Part of a small language model's weights: a variant of Adam for these matrices.
Each number is 128 + 32 x the weight over its row's rms, rounded and kept within 0 to 255. Layers, rows and columns count from 0. Numbers have three digits each. The size before them is the row's rms in percent of the matrix's.

# layer 2 attention key, 64x64, rms 0.178, rows 0-42, columns 0-63
094:102211173099149155131176160134109166186091192153128084078107172097119135130137101085125112145148123085133161086158178171137182089150145100097142149086175129127127103158135102078161124149125126
209:106157122186120072133151150128137149152104125120200084100121144094112116112196075088096176066139119117088151140105112145147138139123085126146135178162167157159083117125129075151150106195165074
109:104134151172145136141136160126143150118087156085141079100133164112090085140195102081149159088157111114076125116107169158129157106136085127096198138140167139124065093154080056095155093149170111
132:101099109155080072128158181174072132138148119072148101100109146122095082121150099135162113125128164101092158106149142128071142147095092147166153142079104145112077104098086112075160081148108204
132:169104121098144146101099069082151110137165096186081195177168093145168169150087150162096095156134154147157096143141085092150099128154157129127080121138108126151168166098181177166093148108104124
083:102151136162151070138137136126173143154135133127143108094144114088163134127201081167063201105137075128089159136094103159156152114172125097122119161187181150141105156123144069142129150158179090
138:169135142103174172095107080116174153132140113147101158173145107132183154131089171166083117162135133172152131110111137110146128143143176088113082131164131119141181164126210175179061168116100107
071:121096099132113130072107094122175128113158090147120178156130093164163140144105141144102133113119185157158101174117059073161129127191151133083069123147090162186128173082186130156102159148108129
098:115117091170137068134152172132085117140141097108180081115073183094150118108117100143159162101125114107106166144122145170073161126115108140176130184157200168157086124112132117113189110186112162
174:094132112162094130159162175129077104127101143105171077082104154119042100127161092098155115106128140065094135107143150134098129145107095152151190121097122121092100082147063097099187086140137152
125:071102136094097111135124141160076074103093132092116177164078093164100067131105103153127079125085161112108102163123101094103099152120116185101137125074126127089118113097084096059144126152126188
083:096161123156149120124076103155157101177104134168132124101156077119126145162228117159120105063130121120104108124168096149106085143086109126191148121116085125119151113103098096118188118193140072
070:140117145110102156150084202113117151163130105140103116098137063158110116191148159120180074148149171182134161157140121118049096105145113170125176112115156125162081133089071111076141140143110153
067:136142142126099102124148145168141105160140137134130146117237126139114122192167135180162173148146106096146089127105076145195154099113080126076162149106105171073138157128057124132145117132093095
072:139121132118189101124117075164130195139109131114157163106175108115137177100128161176062165158137082148069145067179150159113112127143105084130091129146186099066132118113110142132165167129173131
090:108132133090131144172048213146104134202176117131117150119159130076087099171116151165161105146114068140085121122139116137117063119088141132166143121117102156119136103104093161125168111134186166
081:106125122121120109172147046088102107205142144140100099148103145065115129138131132184114118128124094125102191123110091112138147122044171196150124158152086147135141139130133114106156087113199099
085:100166152129104150084108098163176134162070124033120075132095148132109124122154153171120127089101153189103149135082160106128151129147151081104122181179096111140142176144185139100131143181156144
078:151158140139073083163095083124181094148154124095105094170152150120130125129119155109177154110156160210159131120140169086133147081135101165121130153114088170188071135161142193127142097177132163
068:091171102097165141098117154122080099087101146150133227088093104133091170141114162059132118100141119101069136103127152121151106201123128136161101135141104096133154103179102142144173139121078084
082:154141095140145142100141160098072085149155146181138139102170101112090198243148125145186109179154093086123172154113121114088134107156171106136123157145109138099104127108104129118114097071113134
081:084136142080097092147111091093137087137148122119154090108150121156056144143134141129109134099165098121040126155078168106174134161116108179109105131112093146146182132117109197088141113146142209
083:077114146158096167097145116138169211143133088097109100183121131109100109117176125184098086119057127086139095112122113111152132147173197129121115136138113079124121161137189082114118109121189096
089:126079081116205150124135099145122131158131120125111105106061076119098146128145134111144099089154131084179130160101122144121236085142137071142133145144108143166148111190158088137104177141115089
086:072129132070147122169120110125088070118170182130131158136136131133101058119093111162090102102058122127105071135137091141073105156094117160148155108102106130152159164133086088092140100169163185
066:124151160112168168120076152134164109122143123135142138156113085083134147133164111133130190100194103122128125075119158178172155056111145085147129143129120128060122149198120168193099180121163137
103:122152159137152122103123098120139175137115178132117061124154172113145142100121129091120142131164109107135129129098137146195188068135174064166097152164138141159136171214168100172092153131173087
076:158112076128130083132106083136190111196126097064140093119112070094107148112166168161114159125207148137169188102112132114176159119108114172074097156104125144093126069125134130129115149125105126
064:177136091202099147098199172157143116103194112092125115160126134149141110123114113182150174112106127134193108116117080092134113172114076158125161126149124174136135146104171077167128152094109072
075:120108120130165168147151174124108111111226106178121144096143107151118171203150123127157141109148124052106169168102094091117145119164091077085144144137126152169108134079087147118102157119069130
081:074111110085183117163110138168086052111200169148142162115062110109111093111107122141122174069165103072069161109107123113143110137129105126146166123119125137149168105126132172152158177134119167
094:099067151100172129168081170121132176063188114127137146145151131098118097103062185104112118088138137160104131136170102180133106151120115131191152117127190129145138146143077132070146161115149172
075:162075111136108159132128102098175162132082078091159126164189146151115131036144086127155176151131147115155137123091073067076121146083124072117171094145137103139100087140102119108121110124165148
087:116153158160141144137056104084141080126114197149123100081051147132182108141132094154122154138124100137116192114147193163104099160157148136173078171119119134098175119119153114184146134161166125
059:115141183098117107159132070102156125093149168121203108145101125141131054103169137150130181072108092173121133155052124124078144095083127112109171123122140114111179094129115097124120134174148072
099:115167169137158086157087113108113117160130164165111110105083143090190122160140146119139140093122053118088160128122133171120104106150159135159057165165160192144160162085166115188135119147179097
061:128153104111139121136114107087117159141134158123163079149125143185141111104198201127088197087127065130110131144082115163080175145060115126132099130179157153116140110120170111131164143159089073
110:125150160163159096092082095112144117144103096184118132129111126148176149153153092084105076120158088103114137127122116118159105122156193136174037152196170170160116159109144148167092119124188144
101:106110116130084133217157187162107135086123153064111118106130102101079090135095118132159090121140188106151118102148119090117087121131098148113173076077086109092111102126093112069183130132092155
108:098101139092108142171154180162079140076159169115121108138123092174102087127100159141127144169076168096148094130118136162074109159130083177112159089078131072095133094144101125106191160093081125
085:113142173109159163101062100078151108145108114168147134097144146138141148141139132116120199124147098134098157144087141177186133123122162099102146131235144149155170163133145137197110141135170070
188:147153119138156109051109055117170143172120093154141159159133163151177166124143126117111146124162091179133133146140144116153167150119148077157071176164155167160107177120182146160058138154156114
130:140149126133161155118144117105085133175112099099131138160091200160076179144228133114122165088163113121084117158144181123074194140086114079143118136141136107128067120096125141099112099151107140